config.yaml
n_layer: 16
d_model: 448
n_head: 7
n_kv_head: 7
head_dim: 64
d_mlp: 1792
vocab_size: 16384
activation: "squared_relu"
norm: "rmsnorm"
norm_place: "pre"
norm_eps: 1e-06
positions: "rope"
rope_base: 10000.0
rope_fraction: 1.0
qk_norm: true
attn_scale: 0.173
bias: "none"
tie_embeddings: false
parallel_block: false
extras: ["capped logits"]
init: "trunc"
init_std_qkv: 0.0276
init_std_o: 0.00488
init_std_up: 0.0276
init_std_down: 0.00488
optimizer: "soap_variant"
lr: 0.00453
lr_mult_qkv: 0.7
lr_mult_o: 0.731
beta1: 0.95
beta2: 0.99
lr_head: 0.00765
warmup_steps: 45
schedule: "wsd"
decay_fraction: 0.941
decay_shape: "linear"
final_lr_fraction: 0.02
batch_tokens: 131072
seq_len: 2048
doc_mask: false
train_tokens: 367000000
steps: 2800
dataset: "wikipedia_en"
Each number is 200 + 20 x the weight over its row's rms, rounded and kept within 0 to 999. Layers, rows and columns count from 0. The size before them is the row's rms in percent of the matrix's.

# layer 11 attention query, 448x448, rms 0.0593, rows 73-104, columns 336-447
091,197,198,205,205,218,186,208,206,190,235,201,173,210,202,205,193,181,189,182,166,215,193,222,189,217,212,206,207,186,190,203,196,225,190,199,182,202,156,202,219,183,180,231,230,193,208,200,210,193,226,198,226,171,207,194,207,210,197,215,200,179,197,182,189,208,201,192,190,180,195,204,196,200,177,204,183,196,195,199,196,217,173,199,176,233,201,177,140,210,209,177,197,207,207,199,213,178,180,202,178,245,187,221,182,157,202,215,212,205,209,230,179
083,187,204,189,217,162,223,192,210,218,174,191,215,228,180,206,207,207,219,202,167,205,212,211,225,171,181,168,206,201,199,183,199,182,219,188,208,206,159,218,249,196,193,151,201,193,197,183,164,211,207,238,214,187,189,234,176,205,229,215,219,209,200,170,194,225,216,188,195,190,201,190,216,221,244,209,178,181,241,189,210,191,193,202,188,216,210,186,212,222,221,207,222,191,185,191,213,202,214,195,190,211,171,190,199,190,180,194,197,196,231,216,240
093,193,199,219,176,226,186,198,197,177,197,207,215,185,202,186,208,198,217,236,183,183,191,200,201,146,201,226,213,226,206,194,162,224,175,176,188,195,180,227,205,181,209,209,186,201,179,213,206,222,189,204,211,182,242,212,202,180,247,185,199,212,188,213,201,196,206,181,211,175,186,213,209,188,204,195,173,219,210,210,162,211,175,194,170,228,197,182,239,200,185,192,217,199,193,199,224,179,189,192,196,212,212,216,213,203,195,196,195,238,196,185,221
089,201,213,235,219,153,186,207,214,182,174,214,181,226,205,170,223,191,203,183,178,203,187,207,184,195,199,261,187,188,185,196,208,183,232,203,217,197,204,206,200,209,182,216,239,214,171,197,189,202,187,202,194,198,210,224,214,205,195,176,217,166,183,185,212,204,203,228,159,201,207,194,230,220,164,187,205,177,230,168,162,193,158,224,179,193,197,213,180,196,211,183,198,223,160,214,220,213,185,216,186,206,193,213,191,191,201,206,210,185,205,174,186
093,203,198,201,199,188,163,156,196,207,207,193,210,201,204,158,151,180,233,236,228,199,215,187,192,164,204,213,217,194,181,193,164,192,169,181,227,216,180,181,193,206,228,193,204,203,247,186,176,213,193,214,185,206,237,246,182,160,179,159,201,205,201,177,216,201,198,189,193,189,157,188,183,216,181,200,215,217,211,178,185,195,182,264,200,224,165,163,178,188,210,254,189,201,172,237,213,168,175,212,207,205,221,226,225,210,204,190,177,184,202,229,181
090,233,170,190,202,209,166,206,207,214,210,227,224,200,202,182,165,195,192,210,206,237,220,187,202,188,183,218,186,206,205,211,206,199,204,192,196,201,188,220,177,204,225,205,190,218,222,170,207,235,214,212,185,170,190,232,192,178,221,158,163,259,241,203,167,175,203,206,177,163,138,207,196,208,211,207,170,228,203,183,167,209,221,183,222,201,182,191,180,202,162,203,230,233,232,187,175,186,184,178,246,199,193,217,228,192,213,205,172,211,186,224,211
093,182,217,187,189,176,186,212,225,221,185,198,200,205,180,245,203,165,175,214,166,195,172,201,204,207,176,176,203,193,204,191,216,231,229,194,184,213,185,214,195,200,187,207,194,186,204,221,209,148,226,201,203,201,176,201,183,253,212,212,157,168,194,228,187,210,194,232,213,209,201,197,210,196,214,191,156,192,211,206,248,189,202,183,187,156,180,194,215,197,190,178,197,214,195,198,195,189,228,224,193,218,177,174,198,169,185,216,206,203,186,190,214
091,197,197,166,185,208,192,209,199,185,194,183,211,195,183,180,217,201,205,229,216,209,224,218,199,184,182,181,222,149,221,221,225,251,210,222,199,176,214,214,197,211,194,203,204,215,222,212,197,185,159,156,207,181,176,174,233,214,198,182,192,165,182,188,202,195,213,162,210,222,252,177,208,190,177,225,188,201,215,237,184,225,197,194,238,219,220,211,215,258,222,200,205,226,213,200,201,184,229,199,221,230,220,182,204,185,178,188,208,185,224,198,211
088,237,183,230,184,186,215,184,215,197,171,207,174,224,185,205,156,211,187,222,206,207,195,227,172,230,166,195,213,185,199,189,179,185,182,204,221,169,196,225,184,179,209,188,201,209,197,210,244,204,193,191,233,225,236,204,205,192,220,223,192,201,195,233,180,188,220,221,250,215,233,198,211,156,261,200,197,179,192,211,212,198,188,211,206,168,166,228,163,188,173,231,204,175,214,201,224,222,181,206,185,205,195,182,178,210,202,199,194,183,158,195,210
098,188,226,195,193,203,203,176,192,200,184,202,179,191,173,183,195,192,205,163,182,172,198,191,192,172,180,216,202,175,220,193,196,179,203,207,208,189,207,232,203,187,158,219,204,190,247,179,202,197,185,184,255,209,198,222,178,193,204,214,160,224,212,218,205,177,202,222,203,202,161,193,244,225,224,216,206,199,200,206,205,190,165,206,211,198,157,207,185,216,186,151,205,203,227,221,179,207,204,182,181,184,189,180,219,193,235,186,202,196,196,210,158
107,203,170,178,208,179,235,178,182,165,212,175,192,184,206,179,193,221,229,180,214,200,225,189,203,190,212,182,207,221,186,197,197,205,184,227,206,186,211,199,201,195,189,173,175,220,212,194,204,192,192,156,167,162,196,176,194,174,205,211,199,202,181,201,231,207,219,193,219,221,201,157,235,234,163,195,198,208,206,230,215,215,182,200,215,195,219,218,190,229,217,187,162,208,180,251,209,212,220,205,209,175,221,194,157,220,195,188,182,170,207,212,188
093,169,180,200,220,240,169,209,176,173,226,209,248,211,185,181,190,181,182,175,220,236,172,236,215,220,186,207,218,184,179,186,166,207,229,216,196,194,202,195,185,225,205,230,209,227,181,194,189,187,178,209,158,202,233,214,236,227,138,197,200,222,204,206,211,164,219,217,196,237,218,201,152,222,201,245,168,235,198,195,175,221,208,191,232,213,192,206,196,194,187,208,178,188,180,202,233,211,202,190,189,170,175,181,163,188,206,185,213,186,182,206,191
109,202,224,204,194,207,181,209,234,179,201,141,190,212,240,234,206,214,186,206,187,231,186,202,181,176,196,221,182,169,178,206,197,201,208,236,193,241,222,221,183,221,200,220,180,200,192,220,223,199,229,208,206,189,188,243,208,208,178,188,214,195,207,216,227,176,161,217,219,193,243,216,199,183,193,190,213,196,212,218,215,219,206,219,213,182,217,232,195,190,160,213,186,224,195,178,221,209,211,207,176,194,184,174,196,191,204,218,226,219,233,189,220
121,234,176,212,185,198,231,228,180,196,228,223,179,155,205,184,173,237,185,212,215,183,186,150,191,205,187,230,240,183,224,220,216,236,199,178,201,211,172,180,251,210,193,188,185,187,227,215,206,225,195,216,179,198,200,223,194,183,233,199,199,180,194,224,194,247,202,198,189,188,166,234,222,158,214,220,186,195,183,206,209,207,211,168,215,168,225,208,200,213,182,230,254,238,226,165,225,197,206,213,207,210,173,197,193,228,187,239,173,222,212,224,184
103,182,195,187,203,202,181,179,204,199,170,227,209,226,200,164,200,176,182,238,183,180,192,215,234,201,200,173,219,194,263,169,195,230,187,189,191,148,163,199,197,195,165,193,173,197,179,212,204,215,166,162,203,215,210,205,219,206,203,174,193,209,216,241,171,210,178,215,193,177,188,176,216,217,184,243,205,219,207,200,176,175,196,196,205,186,204,211,181,171,190,205,174,225,213,195,202,183,180,191,178,204,194,192,201,197,208,215,189,227,179,209,204
111,178,244,210,190,180,179,181,193,195,180,208,194,197,207,207,189,210,185,188,193,211,204,206,179,178,160,198,186,196,179,198,217,228,207,231,198,209,201,210,198,217,185,222,172,219,215,222,219,234,206,147,214,236,173,232,191,178,184,245,197,195,204,204,206,198,210,176,213,150,201,196,209,204,231,223,145,160,186,197,237,205,219,188,204,191,197,201,198,186,219,200,212,218,212,223,194,224,185,188,232,205,224,176,205,191,223,189,214,217,231,232,207
102,194,175,226,218,214,183,201,202,196,187,202,217,196,195,182,172,206,230,210,224,224,182,179,173,238,169,215,171,218,184,181,219,178,198,181,192,188,191,178,171,189,213,184,192,206,211,195,200,193,197,234,213,164,217,162,237,183,222,203,209,205,191,177,213,219,186,220,190,211,209,176,182,190,193,195,191,187,228,180,204,196,199,224,182,188,188,166,226,208,201,189,225,214,192,193,217,179,195,202,199,194,206,239,201,191,201,229,180,166,190,229,207
111,212,190,200,203,209,189,206,195,205,203,226,205,173,208,219,193,196,203,186,184,174,204,214,222,193,222,207,194,168,212,186,208,202,198,181,182,207,257,208,192,225,184,196,191,211,214,193,197,200,211,223,206,198,206,218,218,192,211,189,191,207,194,218,188,205,196,216,215,174,184,227,164,191,201,219,181,215,167,172,193,189,184,184,167,216,194,187,211,193,205,209,209,221,201,141,216,188,195,202,198,202,190,213,185,195,181,213,192,250,200,184,166
114,184,177,200,218,196,197,224,205,173,199,191,219,179,184,190,216,193,219,172,186,209,223,227,209,169,230,190,193,218,203,192,186,195,190,230,218,225,202,199,215,175,219,192,182,205,213,203,203,222,223,190,200,180,202,186,231,199,186,199,213,207,192,177,176,196,201,160,234,196,227,166,214,201,176,180,245,228,174,182,200,186,206,200,208,202,201,196,191,189,223,188,184,182,199,216,214,198,193,217,204,201,208,174,177,207,191,189,237,179,185,186,220
102,228,206,237,200,212,182,191,215,184,210,211,212,201,137,182,215,192,205,232,200,186,189,180,201,216,179,231,237,192,217,173,227,207,208,185,180,204,192,184,206,196,181,205,196,191,200,203,216,194,150,175,199,212,227,204,186,180,215,209,193,197,195,168,207,198,185,223,174,193,172,227,204,181,224,212,192,181,218,205,190,144,200,208,183,218,178,223,202,225,194,215,200,183,206,224,193,152,221,163,226,188,228,220,227,199,172,232,196,210,210,215,191
113,244,246,205,221,190,167,185,182,186,179,212,210,214,191,194,191,217,244,178,206,226,206,229,203,216,229,170,212,271,214,164,210,192,188,226,226,214,181,173,203,224,192,200,203,176,204,211,179,222,209,209,200,174,215,199,178,235,217,175,203,196,217,199,224,225,222,225,207,228,210,223,186,210,196,213,213,232,197,211,178,211,164,181,184,171,214,203,184,189,193,192,188,197,150,213,198,224,211,191,198,215,189,212,222,204,193,186,149,171,197,214,196
109,201,196,208,195,204,201,178,202,189,186,214,237,195,183,207,188,174,184,211,202,195,195,184,202,233,221,170,162,203,193,173,158,216,218,162,190,156,172,213,183,183,198,205,173,216,201,198,195,175,196,199,177,193,180,195,225,187,189,195,215,191,209,189,186,218,222,202,182,194,186,181,192,181,195,183,204,209,191,169,192,215,200,189,211,204,198,228,201,178,184,221,174,181,167,188,202,219,228,175,198,222,229,155,163,216,182,206,210,207,222,236,196
098,252,199,204,208,209,206,201,222,211,224,222,213,190,198,193,189,224,178,172,200,181,187,165,176,224,237,208,233,204,196,189,125,224,175,170,192,215,204,215,208,166,199,198,187,171,176,193,185,189,181,214,165,201,220,173,208,227,180,221,184,182,202,206,167,213,198,192,183,175,181,174,207,215,191,198,178,169,199,212,199,193,256,217,199,219,208,184,198,183,203,248,193,192,218,192,205,197,222,193,212,194,174,195,177,220,212,242,227,198,218,233,214
082,179,185,228,193,226,194,174,189,190,214,161,166,189,203,230,185,198,233,204,202,177,165,207,214,160,183,205,193,227,195,210,214,184,201,226,213,228,225,244,159,194,183,213,177,216,192,178,252,229,170,188,199,162,192,226,214,234,225,173,169,192,215,200,207,206,193,199,209,202,209,207,233,196,184,222,215,211,173,170,229,198,226,206,235,191,171,200,217,219,226,183,181,187,226,211,215,230,181,180,223,197,227,196,211,223,165,206,205,218,203,153,200
073,190,197,204,197,209,181,196,195,191,197,180,207,191,168,159,182,212,160,220,230,209,186,205,207,207,213,190,232,207,235,183,238,220,183,180,205,191,189,239,179,172,190,197,193,173,194,185,171,207,201,207,201,166,215,170,187,189,188,192,188,216,174,195,170,230,180,163,185,196,211,225,245,153,156,211,199,181,212,235,192,211,207,221,225,194,222,177,197,172,188,230,201,195,244,221,232,201,189,220,190,181,202,199,240,218,188,196,194,187,214,213,190
077,163,194,206,184,235,201,190,210,202,168,212,176,198,196,186,195,172,168,228,194,189,207,227,167,200,196,222,214,247,178,199,196,205,209,183,217,172,200,207,171,199,221,217,213,161,219,205,187,171,199,194,230,182,191,204,188,213,179,177,218,212,193,202,203,202,198,197,173,207,197,218,205,163,185,196,201,164,184,189,209,207,230,216,167,192,200,199,240,176,231,199,245,185,194,195,188,217,198,190,181,234,183,189,219,217,225,207,199,216,205,198,189
079,194,185,231,208,187,222,224,182,200,208,183,205,178,187,205,192,208,239,183,208,219,209,172,153,193,194,200,200,226,212,172,202,217,202,200,190,204,184,223,209,195,221,222,189,200,189,232,239,197,183,224,188,169,196,182,221,190,201,226,193,182,196,195,198,172,164,208,189,149,177,188,199,166,212,200,185,196,196,212,222,174,194,203,178,203,187,212,214,208,182,209,216,219,150,175,207,214,180,176,245,188,208,192,233,218,187,210,206,187,183,195,198
082,229,197,182,177,164,205,202,196,164,209,190,190,202,181,184,219,171,193,212,222,222,171,212,205,208,232,245,190,203,201,205,214,203,220,191,224,214,186,220,211,210,217,219,118,219,176,204,196,221,165,196,222,192,206,199,202,185,176,243,215,208,218,221,181,186,204,199,216,212,180,209,186,196,202,203,181,202,225,182,202,206,195,204,206,220,187,241,239,220,248,175,208,229,222,197,213,202,199,197,240,202,180,193,207,196,174,227,198,200,211,223,211
088,175,216,200,205,222,194,207,185,202,172,194,219,218,213,208,220,179,251,180,213,187,234,182,173,191,220,171,189,206,188,185,212,183,173,208,206,188,203,212,178,213,205,215,166,187,177,219,193,229,199,234,187,210,224,201,210,200,197,182,208,218,171,182,157,207,223,207,193,210,191,224,184,202,216,201,181,214,205,224,181,173,185,167,185,237,201,217,232,209,229,199,198,204,185,197,174,220,206,220,232,212,216,229,188,208,205,185,217,169,196,216,207
086,203,230,208,213,224,209,173,193,204,173,175,182,180,208,212,193,195,197,195,212,196,201,180,202,225,198,219,211,196,181,228,177,241,219,220,181,234,197,199,183,207,173,212,181,178,207,216,210,199,172,200,237,202,204,164,209,201,211,212,178,225,204,226,219,201,182,170,218,236,199,166,197,212,169,195,217,194,161,195,184,195,192,227,212,210,199,192,207,222,157,203,205,193,183,208,213,210,218,192,196,212,204,189,226,208,228,198,209,198,194,192,168
082,196,205,185,184,215,192,177,200,174,187,198,206,175,169,199,175,205,200,218,186,248,233,175,234,187,199,189,201,180,226,224,175,220,193,222,192,200,194,170,183,201,193,234,182,196,177,177,144,197,186,187,197,206,217,209,222,173,243,167,214,178,222,191,208,227,200,204,186,222,190,185,176,164,210,187,195,178,199,158,183,193,228,214,199,222,220,209,195,180,215,200,181,231,191,221,177,219,197,194,223,209,195,187,215,194,215,150,204,223,194,192,204
089,197,173,222,228,206,214,238,194,187,231,221,184,237,184,201,225,216,205,189,213,205,164,191,194,265,194,192,193,169,199,211,220,231,216,214,177,249,208,206,180,212,170,226,251,206,194,236,227,185,202,198,178,266,175,190,213,190,216,195,193,191,194,204,206,201,220,236,200,224,216,197,209,223,171,202,212,202,202,210,216,234,193,166,187,187,248,210,175,192,153,195,194,197,200,179,176,170,174,216,177,185,234,205,157,181,178,195,188,179,186,183,193
# layer 11 attention key, 448x448, rms 0.0605, rows 73-103, columns 336-447
091,198,163,238,201,223,197,230,230,182,218,222,167,163,191,228,216,191,209,181,221,203,187,223,177,188,204,171,200,187,242,184,177,183,184,209,210,210,207,211,175,227,181,212,204,183,192,221,180,182,216,193,217,248,211,215,202,200,220,203,211,221,193,237,218,181,214,187,178,196,238,166,180,195,190,204,210,182,212,209,182,179,217,183,211,224,221,193,194,217,179,229,221,192,193,204,174,201,188,230,237,195,214,194,208,216,232,214,211,196,186,178,245
077,189,224,181,176,194,149,184,259,179,182,196,204,218,179,180,223,173,177,194,195,178,162,178,217,202,187,228,199,223,225,180,195,208,202,216,215,182,190,184,204,215,241,148,193,178,195,180,196,192,195,184,212,177,233,186,195,224,185,202,152,197,184,220,192,186,220,187,169,179,181,228,170,184,176,216,181,243,239,217,162,234,206,189,203,177,215,190,207,165,227,192,212,207,212,191,171,195,158,187,189,192,156,232,225,230,225,251,210,224,210,212,201
081,168,205,186,227,168,160,202,196,198,198,206,175,194,202,246,175,186,167,206,198,231,214,193,214,195,190,196,167,186,237,218,210,165,223,193,178,188,180,185,220,167,186,204,194,227,153,218,196,180,209,193,198,221,224,167,198,166,163,197,215,218,194,183,198,198,212,180,268,197,183,210,185,166,183,199,216,196,228,217,229,185,211,222,163,203,242,174,166,179,166,171,224,220,179,229,214,203,168,242,223,192,225,187,224,196,235,185,205,210,217,188,205
072,196,182,220,186,225,202,184,200,163,211,215,141,239,199,189,221,164,200,209,200,209,205,200,193,188,187,215,177,197,212,198,183,186,214,213,229,226,214,151,205,174,198,155,211,204,209,208,158,169,186,175,201,201,200,175,196,186,212,160,195,198,223,206,223,184,207,228,223,173,218,212,176,219,208,216,207,181,211,212,211,209,221,203,198,193,184,164,200,223,209,203,225,218,245,190,191,213,178,251,183,208,175,192,218,203,209,199,181,208,200,198,209
081,191,195,207,215,203,190,201,225,227,174,197,170,233,194,207,173,190,226,215,176,164,202,168,202,204,208,200,193,179,220,213,195,189,206,170,195,215,212,226,213,184,197,216,228,208,180,214,183,201,182,219,173,211,226,272,188,201,175,215,235,251,195,191,217,205,210,235,196,198,211,169,191,212,180,218,186,166,184,191,205,202,181,238,175,211,214,194,210,233,185,225,227,192,207,187,205,181,153,181,194,196,201,186,202,193,201,212,176,238,174,217,195
088,199,200,187,188,171,160,190,227,192,204,201,205,208,185,183,218,154,210,207,215,221,194,182,221,221,156,202,198,219,236,235,218,188,219,218,234,190,190,204,212,232,187,222,193,220,179,183,171,233,233,181,199,206,216,203,200,211,182,179,226,190,188,151,191,224,194,220,183,210,164,177,173,197,248,196,203,200,221,170,173,185,199,225,178,208,222,176,211,181,218,167,196,196,195,215,214,204,184,205,193,200,202,209,212,230,171,166,227,196,197,201,199
089,223,176,217,186,197,244,227,223,187,186,217,188,206,208,195,225,233,196,222,182,228,221,198,225,170,155,175,211,187,185,188,195,204,192,239,179,154,243,182,205,218,206,190,196,215,203,204,191,193,177,221,191,204,201,184,231,216,195,236,211,184,177,201,179,228,177,157,194,190,198,205,194,189,192,205,231,218,205,236,215,192,216,145,215,181,173,193,215,167,231,246,159,187,219,178,177,221,220,183,201,216,220,184,166,181,195,183,192,226,183,171,194
100,245,179,214,187,208,208,180,166,225,206,181,192,190,220,215,184,232,178,202,218,200,179,232,200,198,228,201,194,192,207,160,208,217,251,189,186,219,187,206,173,220,183,202,183,196,210,188,201,195,180,192,163,217,160,202,188,175,187,232,190,175,219,229,194,182,175,156,202,217,206,190,176,171,189,222,191,208,184,216,234,224,224,174,220,168,183,239,199,198,169,224,207,185,201,227,224,240,227,211,174,200,206,204,178,204,217,189,217,184,225,213,182
087,219,194,181,206,183,223,206,178,178,192,237,237,221,202,190,175,178,220,182,198,226,196,211,208,187,208,227,152,213,198,202,186,184,192,189,210,192,209,189,164,196,201,202,188,194,237,203,185,187,146,190,220,179,178,204,204,197,200,245,216,213,202,231,221,192,235,193,202,195,189,196,204,204,221,200,186,200,195,151,186,217,226,163,185,214,201,177,204,206,181,182,224,170,224,229,205,177,229,199,187,230,197,234,218,207,207,198,183,201,170,203,225
094,207,190,224,234,220,216,208,201,203,248,180,167,186,164,179,189,191,213,202,167,208,223,186,233,203,179,201,203,230,195,167,226,179,205,210,209,197,172,206,191,208,176,204,192,236,210,197,210,209,215,179,203,153,218,188,220,193,208,208,182,218,158,166,231,201,172,205,213,240,212,245,193,209,181,213,204,201,209,192,202,193,155,182,202,190,209,205,195,209,197,208,187,214,222,178,203,184,182,202,202,210,201,187,199,202,166,214,199,187,201,234,173
095,194,198,213,222,205,196,195,201,211,237,215,173,225,197,222,204,196,191,187,187,214,195,232,202,247,215,187,188,219,210,192,184,206,241,205,180,156,194,226,217,217,196,234,192,216,189,201,204,199,188,208,215,175,205,182,246,205,178,182,201,172,212,223,190,177,196,183,172,165,190,208,219,209,190,218,204,199,171,220,208,220,182,168,199,198,143,240,187,225,184,209,225,180,215,181,212,226,211,179,221,201,180,161,191,216,218,210,200,202,207,230,193
097,206,170,227,189,199,219,215,176,175,220,150,204,217,201,179,188,188,173,216,211,184,205,227,211,216,242,200,189,163,148,193,201,170,183,239,165,207,247,224,186,183,195,237,234,230,201,191,175,195,201,172,205,204,210,191,193,179,197,211,203,186,161,250,184,190,174,173,199,217,207,158,196,218,186,199,202,206,192,197,226,224,177,168,243,193,196,204,211,221,196,198,193,161,162,226,201,180,187,219,198,198,197,199,190,200,194,175,206,210,212,216,206
096,186,187,185,189,215,179,241,220,175,177,185,211,219,176,223,198,183,207,204,199,207,210,186,225,172,199,186,217,193,162,212,169,188,237,178,164,200,176,216,186,193,193,180,209,187,206,194,171,179,227,222,204,222,195,170,200,245,224,167,212,183,193,221,215,208,175,230,177,205,183,202,216,200,184,209,170,210,208,215,185,199,184,252,188,206,215,182,191,181,191,168,193,208,201,173,237,218,197,225,171,193,180,184,180,196,225,214,215,234,251,220,207
119,207,222,170,211,231,170,205,178,198,180,228,223,209,180,184,235,224,211,194,211,242,201,203,235,173,213,251,190,208,217,182,218,221,224,189,221,257,190,187,222,229,211,197,212,229,182,190,229,160,230,193,190,179,218,208,205,196,203,197,218,179,226,193,222,214,222,253,201,170,202,220,226,209,194,211,144,197,190,238,191,192,205,206,193,177,219,199,187,189,186,185,220,222,222,185,182,246,199,193,192,193,197,200,185,174,194,186,228,185,202,151,196
107,216,198,200,208,211,221,186,173,171,170,222,226,186,225,196,195,191,204,193,212,224,212,213,169,171,214,194,201,214,215,177,198,180,179,178,194,198,213,198,166,213,198,209,180,193,172,217,241,180,193,173,195,200,197,205,186,215,204,223,260,230,221,217,180,221,166,178,228,220,210,196,183,196,192,172,212,186,172,191,181,203,183,205,219,211,225,213,196,184,204,165,207,194,179,180,221,186,203,202,212,193,183,225,210,203,211,241,195,158,207,179,184
111,211,179,181,191,189,215,181,207,163,192,217,189,261,184,210,187,216,226,201,198,230,183,186,223,184,171,199,228,212,212,170,205,192,194,224,161,205,154,196,173,215,200,204,192,170,207,178,196,197,223,159,185,233,170,191,216,184,185,205,198,205,211,228,185,186,176,157,174,179,195,207,190,225,172,191,212,225,195,226,239,207,204,185,192,213,228,229,185,174,206,226,175,176,204,220,183,201,166,235,194,183,211,189,200,215,205,193,219,228,198,175,225
104,186,197,212,209,219,176,165,192,204,191,239,176,237,192,196,264,202,204,206,202,213,174,171,193,201,161,186,182,206,189,214,200,203,224,178,203,211,191,228,213,187,172,202,216,197,227,210,177,175,182,234,192,247,182,218,190,208,197,195,168,192,211,148,176,184,177,238,191,190,189,189,204,199,191,159,181,196,226,240,202,178,212,214,178,205,208,169,189,187,174,213,212,228,220,178,183,206,205,185,220,188,171,177,176,177,190,224,200,194,180,207,209
118,187,211,186,211,217,191,210,183,204,196,198,205,216,213,208,211,182,186,203,213,236,169,243,200,191,221,212,180,190,193,174,236,227,204,225,234,254,178,191,169,236,211,203,212,208,190,171,228,190,228,211,213,174,189,218,211,190,198,197,193,165,212,183,230,195,182,236,189,176,188,212,216,237,197,211,189,184,202,208,192,193,212,192,177,191,165,238,211,160,187,202,227,185,195,189,206,227,211,200,200,172,207,204,228,164,163,211,207,151,219,201,222
117,209,197,225,195,223,194,161,226,191,219,176,188,167,161,196,217,203,217,179,173,178,201,212,170,157,179,226,183,217,194,254,162,184,210,170,154,204,248,212,178,154,187,201,212,195,197,205,193,215,180,191,188,204,183,169,188,202,202,180,180,230,217,191,188,196,217,178,199,194,219,205,177,209,171,191,210,209,209,192,227,214,208,189,203,186,190,184,206,226,226,211,201,185,183,197,204,193,213,193,189,234,219,193,188,222,240,176,177,227,231,236,181
100,230,166,164,171,186,183,158,193,197,177,214,183,199,190,216,209,180,205,200,195,199,212,185,206,202,160,203,152,196,206,200,212,198,182,200,201,206,233,192,175,210,235,209,191,230,178,196,192,163,215,200,218,213,196,208,160,199,177,217,204,198,211,240,243,194,189,178,212,166,196,208,185,163,191,199,189,233,207,191,185,189,209,199,194,197,224,192,210,202,170,219,207,198,194,192,200,228,191,192,240,212,187,212,205,214,186,166,203,132,203,180,146
101,176,216,173,185,190,182,219,227,213,217,206,170,202,182,166,211,160,206,225,206,195,193,249,168,208,233,220,181,243,174,206,207,201,200,208,205,201,204,221,205,172,199,192,168,193,162,161,196,180,235,204,205,205,180,195,195,227,209,208,216,203,187,199,189,209,196,164,219,242,185,233,226,213,196,211,150,194,228,204,181,192,213,189,207,189,208,209,169,196,159,181,184,195,202,229,213,179,217,236,204,200,194,210,192,196,163,222,210,227,180,213,226
114,201,168,245,192,188,214,194,201,187,174,226,193,226,199,190,232,187,197,188,231,198,200,221,202,218,200,214,166,187,193,183,207,192,191,178,147,169,184,206,189,200,221,194,194,185,189,209,195,174,187,200,207,207,210,191,201,141,192,200,198,232,244,214,190,180,191,159,219,196,216,159,174,186,188,190,238,188,213,180,214,246,215,178,223,166,202,210,227,223,200,205,215,218,188,206,177,173,181,202,230,196,178,200,202,227,202,176,189,199,186,216,196
099,212,176,192,227,224,204,223,210,239,215,193,227,187,187,208,194,196,158,179,212,187,201,175,183,174,204,245,209,258,227,186,169,197,174,195,160,207,171,186,222,214,207,220,199,172,231,147,199,200,191,214,204,229,202,199,186,190,216,203,211,183,238,192,203,226,220,174,213,203,172,196,191,200,189,206,186,191,205,213,174,223,212,182,180,177,225,193,206,183,170,229,180,202,202,203,186,221,211,189,220,184,182,184,195,208,212,224,219,205,214,191,183
079,215,224,181,218,172,234,191,174,203,200,188,213,200,194,190,213,189,184,215,196,207,208,222,215,226,202,232,218,177,200,209,198,200,221,219,221,179,232,151,194,197,211,183,174,185,203,203,158,194,219,222,218,199,227,189,180,192,226,236,223,212,185,154,170,168,179,202,188,179,171,195,202,228,173,218,186,215,191,219,173,185,197,219,205,184,192,222,219,202,214,219,222,168,181,193,177,196,203,192,177,182,183,196,200,215,169,217,183,179,224,229,238
077,211,224,193,176,185,201,190,188,226,180,199,186,197,210,228,215,227,182,175,218,206,191,170,222,189,199,189,205,228,182,208,215,173,241,200,177,192,174,220,172,211,203,209,165,191,211,201,205,177,168,213,204,184,179,182,210,212,242,223,185,247,218,197,213,214,162,187,236,228,184,190,196,214,190,195,211,188,174,216,188,186,232,189,213,203,216,210,210,223,183,236,177,189,194,194,162,218,190,196,218,137,198,179,200,228,178,206,218,193,170,179,184
078,179,212,175,171,219,190,214,221,214,214,198,183,202,201,199,193,190,196,162,186,218,170,192,251,199,180,212,206,189,219,208,211,210,215,223,167,221,214,203,192,207,200,223,202,181,169,198,214,195,178,236,225,227,211,194,222,192,178,216,198,203,158,228,189,184,193,192,229,191,204,174,200,206,171,221,172,225,155,210,179,183,198,220,196,234,222,195,181,201,163,214,187,217,195,181,195,186,200,189,224,194,182,196,174,226,183,208,226,222,186,218,214
078,188,178,197,222,168,229,183,185,187,202,230,217,229,199,224,209,176,215,214,214,181,189,160,187,203,208,199,193,189,188,213,195,193,174,173,200,191,224,191,210,204,191,184,199,231,225,214,213,192,209,184,242,172,209,186,177,178,185,200,210,179,221,168,199,232,232,221,187,201,195,219,220,211,193,202,213,190,264,191,221,200,258,203,207,228,191,181,202,204,214,223,157,182,199,236,231,207,195,204,201,186,198,203,193,210,208,165,169,164,234,171,181
088,209,199,218,222,180,182,190,194,209,190,233,173,237,194,196,189,195,170,224,181,188,235,142,223,207,174,180,200,204,178,211,174,178,187,197,217,190,190,223,228,179,178,229,209,190,213,181,213,206,195,193,196,205,182,183,183,184,185,228,199,163,235,197,201,182,226,247,200,215,167,205,218,163,201,216,255,164,220,195,235,193,191,197,207,207,199,172,184,194,180,169,190,172,216,210,231,180,199,263,179,198,175,214,190,184,217,176,191,204,201,202,175
087,195,213,153,223,180,174,182,226,160,206,185,171,206,203,168,228,213,208,237,213,180,211,194,199,219,145,182,201,210,170,225,214,181,203,215,176,189,190,196,245,221,171,142,216,211,208,198,185,226,198,196,235,179,217,193,210,194,194,215,207,222,190,184,197,205,166,238,194,191,200,187,226,192,196,216,226,217,228,194,194,195,178,203,208,180,219,160,187,174,230,225,191,225,207,190,196,210,193,221,210,221,205,193,190,224,212,204,215,217,200,221,187
075,194,200,182,215,208,235,204,212,248,217,237,200,186,237,196,183,227,186,185,217,206,210,230,208,185,204,194,225,199,148,196,185,189,193,192,211,210,212,187,174,182,199,205,193,236,227,227,232,186,172,197,170,170,221,224,210,171,152,202,206,207,194,190,180,198,226,208,193,198,192,189,211,174,189,196,193,230,193,231,217,197,198,187,224,171,190,200,174,213,195,201,209,218,185,186,230,203,240,218,149,231,227,198,196,194,224,229,214,192,181,174,179
080,177,186,216,231,166,207,210,214,201,189,210,198,235,215,198,186,239,210,201,242,215,173,198,202,208,197,200,210,218,203,231,164,183,205,188,186,209,158,194,241,201,209,199,185,175,187,203,208,193,178,218,193,164,198,170,169,223,149,214,188,223,194,173,161,179,215,212,203,236,200,182,190,202,170,163,218,206,177,174,234,198,166,185,164,202,195,206,163,201,186,212,215,170,197,193,178,204,208,212,197,190,209,178,195,184,172,190,223,195,184,179,171